Part of a small language model's weights: 5.83M parameters, RMSNorm before each block.
Each number is 128 + 24 x the weight over the matrix's rms, rounded and kept within 0 to 255. Layers, rows and columns count from 0. Numbers have three digits each.

# q: layer 5 attention query, 128x128, rms 0.137, rows 123-127, columns 64-127
# k: layer 5 attention key, 128x128, rms 0.137, rows 123-127, columns 64-127
# v: layer 5 attention value, 128x128, rms 0.108, rows 96-127, columns 64-127
# o: layer 5 attention output (transposed), 128x128, rms 0.114, rows 96-127, columns 64-127
# gate: layer 5 MLP gate, 512x128, rms 0.141, rows 0-41, columns 64-127
# up: layer 5 MLP up, 512x128, rms 0.127, rows 0-41, columns 64-127
# down: layer 5 MLP down (transposed), 512x128, rms 0.126, rows 0-41, columns 64-127
q123:138113073131139139139107073150158163111087124119147141115167122091123163144126101108134101120146165139124127103135112176111095119094136125135147095159105092109104127165107103174121137170148159
k123:148137115102117086110111124124095142133097098109082109146097124118148167159154135127167080140128188160117145138098136113126126115128064144129149126131078126107178078126089170156118143093132150
q124:120152144144127133124128090139117133100126162094111125088079108144124132139150054130132112136102149140115149148133127103161111143116108129132114116183088090133123150120160146117131128101129120
k124:148122159122095120140131105143089134131119128097113109058099131165135083132138097111141120144084153140103140155123123169141132149085123124104108104150125097166132136105097128134108133130111129
q125:120116109132139130128137127145150159174171140102120107073124108130135113117143082140132144100115166152142120126109100113120116094123106139131100124130109136144124125142155120116149107104140093
k125:129120150120145104157160116094109176142124152133148131096087140139126103137140106124148151086123175119123131143135071128172173140119126132147126148127106126141111170125109112120105127117123138
q126:105131116154135106103139103099132151090088136070162132160126136139133171124140092128138148133117151152106164163122091128153122192147151103155156111179116074107111184152103144129132121117107152
k126:131130153137116139128107111158127120107109098078145119087196156130136120100161117111128119141112129148095157121095119140119131158073102121133121111126136124167175110114110140143112154129133147
q127:096119084110119129110139119173109089128148129146089120127146164153134102117102137107113122118119083134115135116131157134133094116114127145137130125088142121129110089096141132130113135134139143
k127:114146129130106112128145124104104095147146121128097143151094133105127093127108154144126147114139102145139138095163151112121170099147121161133135095133153151103131135103140117138146147110127140
v96:085189113156126157092130142150121128131112121068139123096120132079121183108136107137112086147110132150133099140116137104138120119149120120107131109131113142146106107102126132136152143105160096
o96:120101105144153107162122116128133096117147100191106153149116122156081094098122175150138157089119139090188141146125142151104134087110158185158099148137115131068138090129111160154110142080137127
v97:132091107156130153149156158111101127122100190103152133141101154134180163124152132143168156108100145130153127137114093105142110097117143127106126137125100110110106162133140116147089156107141103
o97:108146114141144173140111097122149168148149113115140114135101119102157082130123144121117140107134124132136125121128120157112120120139130135110113124119140152139125139119130107104159115149122116
v98:114090123134092092132125131110140136135130152090107168163133159129159119071136128151141125130150169118097142104123110130104137079123155162170129144147151153118116173105157093137142146138106149
o98:146158138159154151125144119091094140143146118114135146119085099118149141153108127122112138135153113154105087125182126112106113180160121076111116108144106122165131174149167128101123148141147115
v99:153092124116136155153104136078134112137146103151118144112112109172128164130129123110138143116130138115107122148128130158115136110141121118115138118100118155137164135128105153112152148182102168
o99:134143138125141115141173141152129151093092128114146071127173171142144139173114083107127105172126120126124121078096103154144129138099128091116148122120176130126133129109103155130154146108097113
v100:123125155169128137123160109112099141114091177125137114125104160151169115133135114160160143122130160122145115108163105108138132141107140118119118139138095085131104137145118117129099148122143068
o100:096111101099111112127112119124147120147123140118117140153112110134131100131126186114129109099130112120126123122116132156104144094142157159150115142134139159117118130121129089118115114141128140
v101:132096161107135124126100131098127127144121144184110095133097159177153122119148146147148141134129126116127124127152142135117124113098123103161114111135126111135148139114118119130113118165133085
o101:110135143115120109124139140141126098088099143072109109123160135118101125117128143111144092124145123124145124089100114154130158131162128119145141115159159142126128107156166098136120134133129126
v102:160150135134174164150120181098138137127132189150149107140140091100078139125118126138098136146122102103143130128161137132128124078167143114162126127121114113158141140108134143125165106168145160
o102:105134096125135131123091127160092130113087108118126127097145166175113145130155134135117091142103124151107142114107132176152121123088151165107146119120147135110124113134075149117122159127169088
v103:129114150101128127101078108126139127148129145117137102155146127123064161139078145114121113145129128134169164096145156106136105104151132127187120151201131092132115099136146133146112106139157113
o103:158159123133102111100071167145121083140133113113112159104112117148113127103141159121123163128123132164099154143155147141105142154119148154124107109152148112124134111111122110114104096135170130
v104:091126118141095096121147141161100110135141084085127152084123161107168109132125123116114127133110155136101117123114135140117119141146126132071138129125129165123119147105136120132128156122115099
o104:130108144149132152145149108138158139151173160114118128159124121112148132158122130130165162111163175133139118131140102077119149116162115124144138136126093115117119134135140171152138122083098149
v105:117134147130123142080126072128132142128107135079100089145161113130105166119117168130124104132140163150138112117126120104138145113154123167116117113122098091118110088113124140119127141115162100
o105:153107107121132098133103150113112073122117115182075186128095097145105105102125175122138131091125110112128142161158149165072129143123150141131071173147149148145137118117141117135104104125166147
v106:135101108102085107164091121155167112152132061118115143138127140148144131150108144087116118121146130149090124127160156120093117152097131106131128119139124152136167125133128125128125116161125146
o106:151139185143131106096166131135105096130126143117113108149126130095124142130112070103161151128155163112160127126131102084144159134160119134147124117119157126115157124146160115134157153107098117
v107:088123115094134101131119149145171106127153078151125145137154121095123198135140145105119121140134072117137124122114138154130123108144121135115143131135154164137136154111111141130133126131114169
o107:121146160153139176121143120131112126134140145132143150127136131129131125149091058119136131152144172123119139153131129117110129142114126136118124116118108093116115159135127162145141132124143111
v108:128120123151151123153122115128153139131103125090123115129118162119169142162151108133146153110145121168099107132122114142117134129110144096136128115124102128125154143107136114104085099157124122
o108:141126157150118133126154084116098153096133131121140092192132127119118112103157138130155165121095104121115104122110131135145141106112140143137138121137134143133147081159193091096135152120075103
v109:151104090125131147126130094142103130133140118111085116157112069120089146146117174094150131125135125134131131110119126146109113095116103156105127118134147113105132064122150126137119124108133127
o109:150114157130134144116083142144123115122128096144111134092112150101123131134118129138123158125118114130105109180154120140121126166108124110133149151128117149169144119122148124115124088105158153
v110:109181144163121112108137124173119143134128110069142122101121137103126140155106102125134128123128154158105104143125114130119107161148132118120125125147111125121112105109128124131136140131151098
o110:149114124148114101151133100130130105121133102160122133150114119138115137114153192136153149112114111120149116129160147117127143077128129149145124140137123130104146076133155123116089140086083146
v111:103145136155114104113125099145147138130102087066123110104131171103168142167131098126130145118145117169120114126131123122132138163115125112092125110133122119120151124108114125106104107114134104
o111:141114161143113131144151090114113112106148133164121128203130111118105100105135159132170163118099127095132120140117145108124138094130143157155115138138120137116138075148180108123131139113070120
v112:128144146145154087142102091120143135129141100131115106137149155137135130172110104123156131111144110146102134121101135157124144166112131121169131106133184132107166111121116126101099116132104127
o112:159151167138098112119129120127117124061114158120140090161136112137112132122159120125156157168097105135104107128102125109173140111118136091143152123139116106135119096143177091081125118125073138
v113:131092150103143093138121110132159155137137114128127142136142150118085109151144087134115102136165127146130105147133168106138125161139149109178133148197104126128106146105123101164112104133138148
o113:132163107129086091142125107104120152164133102134148158143129100126114092069126110132116162128140087125129130150120151137137122117095148169159099099160146106121157168148123046129119159130124095
v114:148115123151134145140156139110093128122120205137147136129109135136157155116160120160159142128115125122162128139122097162150126078126122144120126147136119108107100154115142127155099157116129132
o114:125141114124134162136112126132167186140129125101130108112119142112142098141126160128101133128120111117086121113121121149114119123116137101119137114125114134147107134120121122123119108140158125
v115:121146132133116097129098113142155127131130054114102121126137141135116124145100137106125123135158153130089120107177149124112125162120140093120121107108141140150158090134116124102162113166125133
o115:134106162121122095110159121129075056108121137160131144151132116136108169132109110116158116108122130135169133136146124124135140115135135166146132145121132133114165106157138133137132170113085123
v116:113134138119132115133085115122170141146139066144120102144137135119101094150093119105107129126138147110088166106170157096100132158123142090151129124135146145164162106130106123109181082170123152
o116:130119154115116087118171137142060072100127118129156140127162139150110184125132085112145127142121123167167128119131122136168140126153135166133143135128160108112164116153128126124142182137084103
v117:159087144156122122163151161109133129123133172151122127151113142142164127112159143157156156103117132140163127109130098119142107100128118117136124162173128127105109148130142114141100163156118129
o117:123146117118149162099083116139139164151136126082141136117130146094139109133109144107118117135131111123099114112126086160119128130125124102120147083119137132139117153112138086101136097141131145
v118:129143124115119166119155156107098127130127174153147155123113097117094092106130132154094111145109125104157153133101110096143157078142127155132135145128103118147084141128134139142144125105134141
o118:132111071126142136153124160131151171173148116116130166112125126125140130117146138151076121110129137137118141115148138146120092153133150105090127130134127126146116154111083148151121127160190127
v119:128142107091155134109117130134143126126179100150136136116145100102051151130113110115088096148121091124119119139098149111136136129178141111134144117125165147148120119128115148130176117112125148
o119:123145106148140125144123136113120108147129111161147148109138122148110147103131080160105125142113122112183172160137144144137101138081127170126099133132113089107124161132073145153138148117154113
v120:140094113119107137108139087154097133134129130078122138112134109183131108100084139141131128131128150119123136124080119128119167116106142108156126141095099113137144092150161127144113115088142090
o120:169124128133135115133115153092125106174122145145121118138097107084124138111162157144099106124125137132145120149158132100138111147156115107099125120158124145135121105120118114127150142118110140
v121:131150131123113153118120134104135118119135159195138104156131089117137096128132179134144136127095109134154124105123116121154119108129109130121122151150145131112103115102145131118156132132105125
o121:148108113116154153099093153150130147120125122086106148106139173112137144139136139149109125145123138107101138126104095146123135142133137097120142111117135111134126118122140123127118082154164150
v122:100104101101087155126131135155107119135123112087124137097124100134119121135113139121088080125109144173114118130070144116129126120113139166136135119137140135117130135109150109116067113096109109
o122:142112125166136110119134132119167146130149142117106123169107084091126122092155135147135208107138130125123124134108141063107140167150141088129105125143122132147110114135185129136144087103132134
v123:147065138095115130171144105090120121124130157171112161134137119167111081119111121136130125124141114100130160155108119120120145132109140159135140133103122125104119120154125145130114120129116172
o123:149149134115117119125148167116151178143109135098160103102147118128167135151135087122109119158134116153090133104135131117151120186128116068124116133144149121185121174118105118129153130182131129
v124:132174136141182139106113112136142139128157110101159101125130108093078173126111113130116113126116124128109090107118149118132106123185133100132132104113174104131115120119113131097161118147124098
o124:109130097145133122142089108126110098101119107173130148136148141165105134107143128168138125123111097124163142157107166152124132123065130196131132148123117119110118116123115130118125135106140117
v125:120169130124130121100120152132149122139138075101121110137159104151119157127095134110115133125133125135083117136095135144101124145161125112132127094087134143123159114131110141105129156117122130
o125:122143123146146118130152119124107092094090134158093131115121119154102140137121104138154090126126156128156136119130130116146149116122096133129121156133140134115125110112148175115149129081115162
v126:121150113109128144107125106133122125143133130136117146109134087087085165118119121129099070150135115113136133155125118103126116124138128170102140116129103130158097105109106160140159153095171147
o126:109099105128154115158141164122115118139139091190133169096125126174126124131116129132105127109128122106172138153160167160110110140098141147140084181144131131119122165119076161183123138131175116
v127:119125129088139097122097079138150131135134071149127152118112123110118103162128089105127138129140082148107130148108151138106134166097126164085150095121161139134148126096116141117138093113092149
o127:124133169147083151167161129105118143110115128139177103143166126139166160145143091156153159147131125113138091134120174092146112146137098109117137151151104110161123135152154143135129153154080102
gate0:117112126138150140151185100073142147176094120089146135149099103150138121099117120122139133126102136083133108143138148094164120155163108109139114107161126094097136144130114125108097102164096128
up0:074124177172114127094135151153116108113138114174114152108136108153106147159154110127131185140156148132157121135078120093142132115157169136170122189085123112129137135138115087134116112081103089
down0:128111116090127119146113122094101113136110146085142124172100129157106135162090170126111138118110153111139130146141156123158124157104123154133066152117131126149129162112113075089125122137105145
gate1:137119163086123118160151166147108100117133134096122161112180145129128123131110126141110126124144145149119107133127131149090140168127142143112139140112090139077083117138133136112155099146095128
up1:148130144148103112137132093123187156151123152151098130140100143126122161125162111161090148102111153096091121200084075123158136162102148123131142110160112100164141132127114123178124084151124164
down1:132133135102132159138133151145135087147110126134136113112113124151117179131139126122132139085152158115128133143100105128173153114111130120148152121074125104181176183145128085181115072101163164
gate2:122099139093105130120115094103144113129155095151117155134158137108120116126122117138167117133094138130130077117153092095151111148118129165134121155112126124099134116134188144151110084119159133
up2:124135089158157102121141114101130140152145142141142130113134145110134119098098112164136112157109061129168101112184091121138137111129128178123137100148165146149147102126101166125154132131128136
down2:154108115155149135162138153121142103135105156109116104139114112116113131119141110093121114166134094127116167142152111130121124139176129158130148112113177135103098103085139126129136106127081148
gate3:128180128152138146143142148150155158095062090125127119140117121106113131117163122142113105111104107095123101108154153124127116144136138084136118139161143136100121158116144105159123136159148151
up3:163107115105110141162116114088099111154153109143082122114167136130129084125129157134132116112120112119096139113115094162114169121102137154120134080124117093127125095126172154137100118099096145
down3:110122140174178117108138123141140150088087142146151141141148112090145160129172129099143135149117117120125105113115141128113066129131137109155179104108105135119123096138116179094169139153141127
gate4:138128112131153124157128136124137109146115150062130136158127132124093119121118169099163137111123129108159142091125123076091137123143165100097126157140136094157107104150119127127152112122141148
up4:125165083109142112134104142103133109112126123083138110128143139138142135139116137168110119139144144094115093131131113132102174156152133139107147129118164127158121137166135142125129108111119126
down4:104138135085141140115145129136120137119148120130108126086126114128136130114131161139165136107139146160111147147110160130113137143114177155137093115144100149130098132076103111156107132140137138
gate5:119083140168169148121108123112124115117137127126119156151120149101120125140112097113138150093129152119133107117151079126157124141109126076120127169122162136110115085138137106087115111134115126
up5:146130169113130134131167172162160128125140147118167110146124129091146120148099131113118092177120113163091117163097156121154142096145108145121139111089120182163125087096150129077156169119106127
down5:172141107160111107154112166158076136140123113166137161103113138134128161114121127176145137096119184073137129093142124106123128144078079186130065127136142095125146162140098121162109126123118126
gate6:140126104150107104118176140119187121085131153111146132118125106086150093107135124140156134134101110106098109130135113154152153150111142134164120142149118140092104127137134129142115060134096159
up6:132131164097166159149092146117130100139118104127161116143139148140113113137115115124100129134131168167146156158111160072135162092110134130106156129071132116152124111122099124141129171120137103
down6:132148156147130151155155103127145141139134122132150102092131123124136087120142129151119117140098141102082140140115140090113164114114151146134171175119111148124092181114130126124143065130105118
gate7:119112119167099173129157145112107126105131125117132110119132092106143134136136126110129152122114109083142082095102175103147103116114156115148135151118153136103135096139112148144161138125114106
up7:118109078104123142114157171089149129125142143140109135134130092101109075134105167132169135098163080103158122086137163120184137178151126103120141144146127143122103154122137124136133127120142092
down7:119107151118126142165118142117124108152102096118096103091146159159148179131130095092083121124126095136106102190117126151136158132139131164142130135136138110084123097074130072171114160120135140
gate8:118086105130117133082099137114129110149103118125107114155145142123124077171119171162129137155165121088122145118138141118136155102142136185116155093136108147129111126132096140104167144130105120
up8:097119105122157174124141175113120104122123111123098092114105138130110168125131127146091087156121117160184125169161127129149097075106121109134132108128120093138148080089110145174137124142147137
down8:168130113085123115164131105128130133153090154134142174127150115094097142165155065083121077163128133143176143136163135109103111127087137114152149125109110100140131121110120114087095141149143133
gate9:173189119149092201156091136140162155146135144184142119152153138095160147124142202099111156166161121138115160127136156131146134089149115136142122142084125150043130153118078141114108150142113114
up9:169169158101160164115094149137157120089102103136098133180090145160117126093116161145118109123079114099087138142132158172104127153113140079113135108148110112129139072138187142171120108086055079
down9:134126140147089140154083126121091069109118178109208113144108105138126166096094153164124149111120113125071140144117151063160158115123156109114131141134161153147143190156118121171111123165135138
gate10:168112114151110134110145158118135132125142141103116137125132112076131116158082119127137135140139103120143123128172101147170145132099127172132124119102129128127101126155120123116137099105146127
up10:122122171172112136140127119130153099102168122093143145149156096125114145092129114117123159111110149104134112102148133142117137109121125130124108107111138129129133134133171106119119125124136129
down10:129153103157112162129126149095117123137139182147148123090133102136121131104097140093149131094095097132113111141100144132153146093138155105127143149147144158142097103105101115150095131135123124
gate11:130201110124158122135124172130140130153107126133091139115139150072112121135124132176104090163159137131100147141131127097136199110151168157124136101131123128111139124131147161157133095097101084
up11:127130147156097175132121081143162123136157117143163155153111100159141115109136174111137129128149125141137119136136105147132178128125142128179119141098104157140156139109143119124098116140154170
down11:144124153104156092112164149153128122140103097132146163104176133098146115153143145127106188146154079116091142138092117130119154162095146126134151152157105150095107142069157164114138138093142154
gate12:171117146188119136146110113157095140139131180115146145150152117138094167084134107150153170136121129146107133165121147127179130103127132129147145107111137133134113132146106083098100108129114144
up12:129142103132148152124154183073163136104115113099144155103122123108154079098139117137115098123132156110082140119141134128139152072159121127136124120133129134129108085156156129130130161167178081
down12:151086140155140135122134167086192129116130124119166125095175147132129179132126147089094080131135136145116093149111180083132139136118136119162117107077116162165113110137105105172160084156119113
gate13:143112086159145094121112101091119099100124103144170133138153129115136093118111159174108110126151093124147114127144046127120154136129142134099123140092173109077117085145126130139119124132094157
up13:123174160093154140112108159118124129152149162103145130119077111105109137120189125128167136149120125119120127106076123118135088137119124081111107084119086122135129112111126119172134117105105127
down13:147127126128098118098196166157130151037133108113111132132119146142130114111104132132099117110146108129128092132112125151154103184157134134136123169129113121153098113173105108103142128105129123
gate14:153108118116154130142191147150145154076164116132155124160130134082119099129126135139121142159132158131121139134095113122102122086136113111110131124112130155133095104060105143176181120154106135
up14:101155105114129147093111112073098143149094145138059122070152139118105128131120120134098128128150126118090153120114110127133166130144117147112136149090135150116128122147097099137096150096123125
down14:128092140091138113139129121151114097141131117126153113165131146129154137115118105120154084173167135162170125193134118131123112129128155133173181138144143153158110150115155170151120122190155150
gate15:132143138123137104124163100119146137142150139116095121147115139126143104157118140169140168126130079150156117124153143154106133163105180125124129076145132098120102110104123146167162062135137117
up15:130124135111137095147152150065095142137151116101152114078173114138143126139134141142128137145131103098174148131092118115109106136132165133117126141138121143127085141107107157107155096147094148
down15:140119132157166122171174124138135127113146128119101179142102136122163141134112155114118135091135123143131089141152137111174115150099100121103109180149137108085155099148128130118113153126160133
gate16:135144161158152112149142138145131130128105141110113137204090131094110108160143129155112176133144137116156113153109152100120083135096089107141144119181149127147086154114107141196120119179102083
up16:113100113142138122121110141090115129094130112173140108125118146114083135109128101139166157130138114110103124089120148104086141116156117120136113120088115115137149095101176149113132137102113107
down16:157121164160151085149127103134095133106157085131171130114149100116158141099081118113080139128089129102145124106127162159157116153162103162121133148132093091130166136161112120156138134109120118
gate17:155133131135127157138161145136144110154142154115131152132121128079129151136120105135117142136148133125141159106106151144150097115117128138119124158196148161104119118098087135138145125106111111
up17:117131110174102110128145140134108117149139123135137144137075133119107116151132123118125160153117085130119117110159147122168114101121140128142124109134078141141132138121111130117095139101131103
down17:106119158092105135116147149163095113129110103132138155129148125145103148092153117157160170150114173136104136121133120101146131116143140138115072138120157158183112164128138114143128123139145120
gate18:120122115145119113159097135185065109175124116165096100132136132136151160117133132148150115150110151112119141116170135125126064126136132174082160135118134125129104115155141125126149123146162139
up18:120138137141140055108140098141130155121033150162062142129164139067115128108152075168134146133142141137182119133140126128120120121135113162139153130146113110112136113155139128134104154087124100
down18:132156147110120113109116169146097077138092145123107171154127135120103111133128105172090159153118133117108165167141123115092130134163122141119079106181083175110102148118154084113085158109107117
gate19:163111118183101174086121115153171134160171071112148091150133127169116138154136134131114173122123160092105112126142138107174090132162132112121114102135134117119111120106114130133128116143130129
up19:176166118117113137130074120166142117118099119180098096159171149126147159154144144121115151107156110117147164139149126112131097136099098103129122147139090127162152135137128130114128133130135124
down19:138124118106134122129136075136131125113144130126087165107102154086154105128129156167135146119082161124109139097138137128141098156118133126093137155135137148171151132114118189148094167086101102
gate20:131102119116163128135108113093109163122110167138143122157138134127109149119095143131152116127149097134147160175114100110108089159141124118120118113166128082109131130146100136140107132097131159
up20:118125111107157137120112094137136117146073167143110137160078097182099115135141089101076084119106135144091124149084142172112123114141121134120127106165138129136144100131146140091115117141152112
down20:103090135130144158136141143098167136165138094127133127107111123109139140111132149126142194141155126133106144097160127091127117132105130142150139105106104142124131119078135097108154136128110146
gate21:114141121083123131143120157159161138157159136136104117144140126090100112136120150113126141125096116104117165152095177138149176131157159164134125111102106113107145103104140095116160115129080110
up21:128110093142138118120158112128111105131143146115159108105096148144159113144127111124171121134116138160136085164140121121119089170156086136071134092151123147092133128118145133121111137117092127
down21:122145119103121162157108171120156138099154117126111125100132126119134136126157110142131154119082117183145102152136166152147157148155097135123142108166123179093136128084144133096110118121091118
gate22:147123105100113128115152119107170151164108102173119167158119088120085123144130149130125139120095122110126144154130145135151134119165170117148141154143114100121119114103077108149114123141140150
up22:101111143048164076132112091127170162181094144128145094120139118116104097111093145137161115122061105157129110155101153155121119160105119165126132117126155098114145121141137145157114098122109141
down22:133095155144182078167117161106171122158083104156160164108141182098129081121174113112155088096115125098109127149150153132139119166107104176109103095114146117107099102110130120125137090126126119
gate23:156124137110134165183149141099177128102085143114101155113114077089109152152157119131114126155101146113124118211100112140162080121145149129154143189120160145078124132115101128094121120142094129
up23:161116155124129144163128149128160111084106087132144115097183139120078146153122098154192090126077140164110132132133149145125097136104117169135133141093157154103129153128172119129082087125141113
down23:116141103113115144136114134103194117109137107127156064091126164111093133151143113131161102149144139134120132123171152117121092123092105142160093105121112147132145124133170194140137066138119113
gate24:140130113116125122148102133132105112108094141138116157110103109150152128112079087150106136104146109066159133125130125141131152101142146144143139139113161097124143132151121112070109117140137146
up24:126105146117141117073131111165124140157153084154104135173140166129093111118137167112136160151130151147115135157136124161155132146131132147083151086153135142119092154138105128157168145104075125
down24:113131067112146177126121130118081131128135124171104153117158159157101121106106152120096167141159139099114137149106110170139135151120174175117180157129158129145097148137136111116148141140103135
gate25:123112105138170126152162110152110157110135085144128143125138079134129124143105137157132123143121161135089154127131163167114109097108104126109153154141120158128123126130104174129122129143111116
up25:119133165126113095121151153169088128122207141139121156148146127131107110131157155095125152149108123113117099125155108156135143111178110086125113119151178162124107140107114114133130101152116158
down25:116069104115126112142149104128118150150152130107109127164167124107126152107161158136106141094135118104128088125123097157119102133157115097131109114073111130141132162099131137088115130131086140
gate26:174123102137149142148120166165113143104124111092137115139139118120138119122125144126096118134143165105127144153156110081105137132125121145127136177141135135153113148091115111138099088119090151
up26:110119077133160074143078132120141141139132092156152144117138182172109108098140129114100112137132098163132133134159097118120144110131131169145128134143144122143147130107090133117128137150137123
down26:108103116149155126088111154108111123132112091126114103120123106127083174110125128148143144132180097127136148108161113167106117114113096179188106126107095136115130137155108101158135139106122130
gate27:105136120113186089129111112117109144115151094113197117109116097120112117122076090132133148122152117130119130143137103157131207161152138163130136174113125072126104154099145088188124130114120138
up27:118136124083152108109125087135084129132104128158146157152106112097103135184128141143149114155154173186141117114174125080121151149145145122120153118116080122176149153144144111126155115121114124
down27:150138168146092154101164122103084124164135142151136127157108107107102144145123110151118138119120117119095112124105150097116080120106126121082108122121108114128071155117141123176123116112112129
gate28:158147121129134122099134137163144138131130133127113126139126111101147124124168099128074124118128147139127120106137098141120141108130109130114146122136159138111142111132147123112105121146139153
up28:133162066104114141118112128100098120139087127148149134120128107092151144148134103103099138084104150105153098106117128138136137171170142126130120124115101108131126141124126149108139142140173127
down28:131159141155141151086144123112110111128101139132103160121119113110141113163136118084097150130128144062109139109114110119117125139127119176110081124137117160144123157128117144120113148132129124
gate29:125151119111161110103119125106116109115133165119108143133132097121106119096106158131063142115121118123094171139139155165135158134134167138111151104123135097124130135121098144117139104163129132
up29:166101113171118134135091153175180155098142123127168146171119136096131137120148133107132095167112139119125102123101107097160107122133128095155124162127130096095097148154121136181129105118151124
down29:120129107114109141063106119113124105084136139125122150141106133139125124136120147122107145146153134105134147125113126133118152094141141137105161119130143079104154103135131088155158138161178179
gate30:140124161154151128106119109143125153080095137144163149156123154137101160072172200130124126090111135161116134140116133130124103157111152113165098170167124093115072158121183057160147142132106134
up30:137122143099094154075154160126156122152127113123174152129094120103154100077122149113095105126136111097104135137088129120105135187127133159180109117112116160086096126143147087135138148099125104
down30:134147076131160105153135072157128173119106125094122106113155127097127127154135108103126147125126117116128122146100153105147115145118104147089112094084127152139148134157115174105126125092154131
gate31:175135137110143100166145135123096153122067128113141138152108098133120138160094134129137116122123120150146151106126120153128111088163140131130137117156113139113103184107116136140144156132131149
up31:106095125157117123105136143124098137122113119130099123143114125169149146142149110148137086140133164115123114148169116111131092149089118103111130136101102099137122136160096112119134144179134119
down31:121108128111093092144148147117129096125150153159116150083165113142104148122098163157096124135157111125101113142104138143139125110135154112115127110112144093148131169162148163116104121114120108
gate32:125120166148139153141120142159139141110142113119126124145088177109132137118129144115104201139130136133086116149118134146187150109113130127124156105113121152111127157137111134166138113158130100
up32:090119155156146159087171115152115121163154115113141083164116131153112154118157138154135127132120143146102096192131134136117119095146138110087129079118134121115093122164102111150135087208156096
down32:130141129109148152097163118143130124111127140088179096127130136124180158117142105168139120157116108112139119125093177150106095158142111119138139120143119102126139103114113129162102137060154169
gate33:152107139152116102124178128136139156123127133116168142131129129116134118100133162113131195138144104138123148122125120120150137123174111137146121125129135161146118149118100126133158152118075113
up33:127106136130111091106134144141084125125113146087132130143157146132082105133134127102186154111104102106145141128117128127136163137120168095100116112136110125119111114101141097119104098150103129
down33:134089120102070117136129136136116104105150085084161093141133083151143119115128108129126152115112134137139111105136126068170149162152100093148128141137154123122107130082141129103128154125136145
gate34:115069028127130117135139136139126108128156120112108144109128137166148120127126133197125096151100128133129146169161123142108153121135180155115111121076141160088135145142128108142142112079135116
up34:105128135121093091105149109131154112127114159091127119172136079131125085127188136106116133167086164145145137123067149135097070122100142104118103150169116120119125139133111182136144109101151139
down34:156101125145116130031140154127072175153136082157136121168086120144101125123135161125120158124127141111145158143125129130126108121143163140118094118133143123159130149154112096123124100155097113
gate35:107104158108098118166138128116196149095126074146138149158159085103159097113120146113108144162130111132127105119126130087142111158112132146180110120066111063092135127135151137168120149126112122
up35:101112133160133115092148140125192092114146118085120125185104138085132085140113088133146159152132148125147127139129128100127143169115160156131143148136126164142110118118133106153182109127142134
down35:146163154137089077136105122134150092129098085119116106107152127092128139105119151151100119107146113128100156153100161084177112120113125149123082161113126098124155138117114146112113130148126136
gate36:147132134131134117096142182101106109119115119172119146128143136188142128119155158157135114122102146120130119136147145188149109128144159154113148127126126112103095108127125100122103107112115149
up36:124089176069137104088136101133189125111122140153089099125089142131086114103112118126171108124091165113104123173073130115113147110097108139103132117155103146166146118150092130109144127121143124
down36:148138142137157106161135150123130125097158170128122130151122137135101122096115098122120097079142136122101088117101131083117143112109140142086194134133120163165114161098091122097126114140114156
gate37:136130142103097123141130071168173110145102168098153158131113103127132089121130136137126146125137149141148161149148135106120129123167146158133120136107131109084150140137128106135135099132126131
up37:107126095140100157165119132125154130117138114136128142099134132156132124126098109110097127104120152131139158154122144120111107080133125141150118130093154121113137128103102124077081130138092108
down37:132178135165145088164140155089145080109166116102092150127129193144132128142110138121116151139141107127103113153085117144168124133123129127106101107126146111126112112135137116113109150143135110
gate38:157133062152135149136135071105139123103108122112159122142116066125097140129114171163146098133093119148074170153143177131128102137135170128183136093180093067101154089126129081164164146162101164
up38:152136132125097112143125118066145141164095163133134163147169145141129093101148113135129067098115096099101146129170141125122186127126153144170153068106160106122158110139100151154150113147142160
down38:106154124157161105119197133097137178096157135149139152097072149184148125125167197127134125174150136127125129153134155127158130164177127100081143153095110122111119123141145133142175138056106138
gate39:128154105146106144143149116158146105117143113106173154130159094157125125161125163113124135153134128147133161118120150116154119118159134137159132130095111134162108143092132129158103131126103121
up39:141089138115085155159140134171138136111146101150112133176129150159141129141121127177112091105105160100154131118133136110115111175113133086109123165142160102119127149099172166134125092133161120
down39:128158163112107152151121124107124142102153121154124157112124087156132103165074138150083127146132164103145122135118100155126159157125133089110115176087144127111158136133111159103121185103112167
gate40:092124083116140142118123175158092112115153090126131146113128101118135118133134110164134144138138135133147152117128116146156153102143188138144142111132113159129107148155151116102119097120147078
up40:138126137164120120115127154109086119117105139127149135116118149146136121110170144124129111140117149112150118148122082094114142102122135136124115127083098150115173130143129116104098098116147111
down40:142149120147124105100114119091138104111129149131171121123154157154140115129153160087142095134105173174141129121140114167110120145115151112135094155097114115100131161129107120114133116119135104
gate41:112127106137125117140099123135107137093123137172115098166146114109108148141122128129138139140131120128104140157151099177125117165141130117109133124153166084132131135115100128178128124150111160
up41:147128144104095130151124144105140159100053144161139161086133120145140129100111161105154144124133133147147135090159097096114122103119124120139127132101118131101149141105114169080145105104080134
down41:123170123149133150124124106131102159115133135109103111136129111145151152134125113098162134117083162087140115131125136169153154133133132114132164166112144115109130131121146096135126139136165145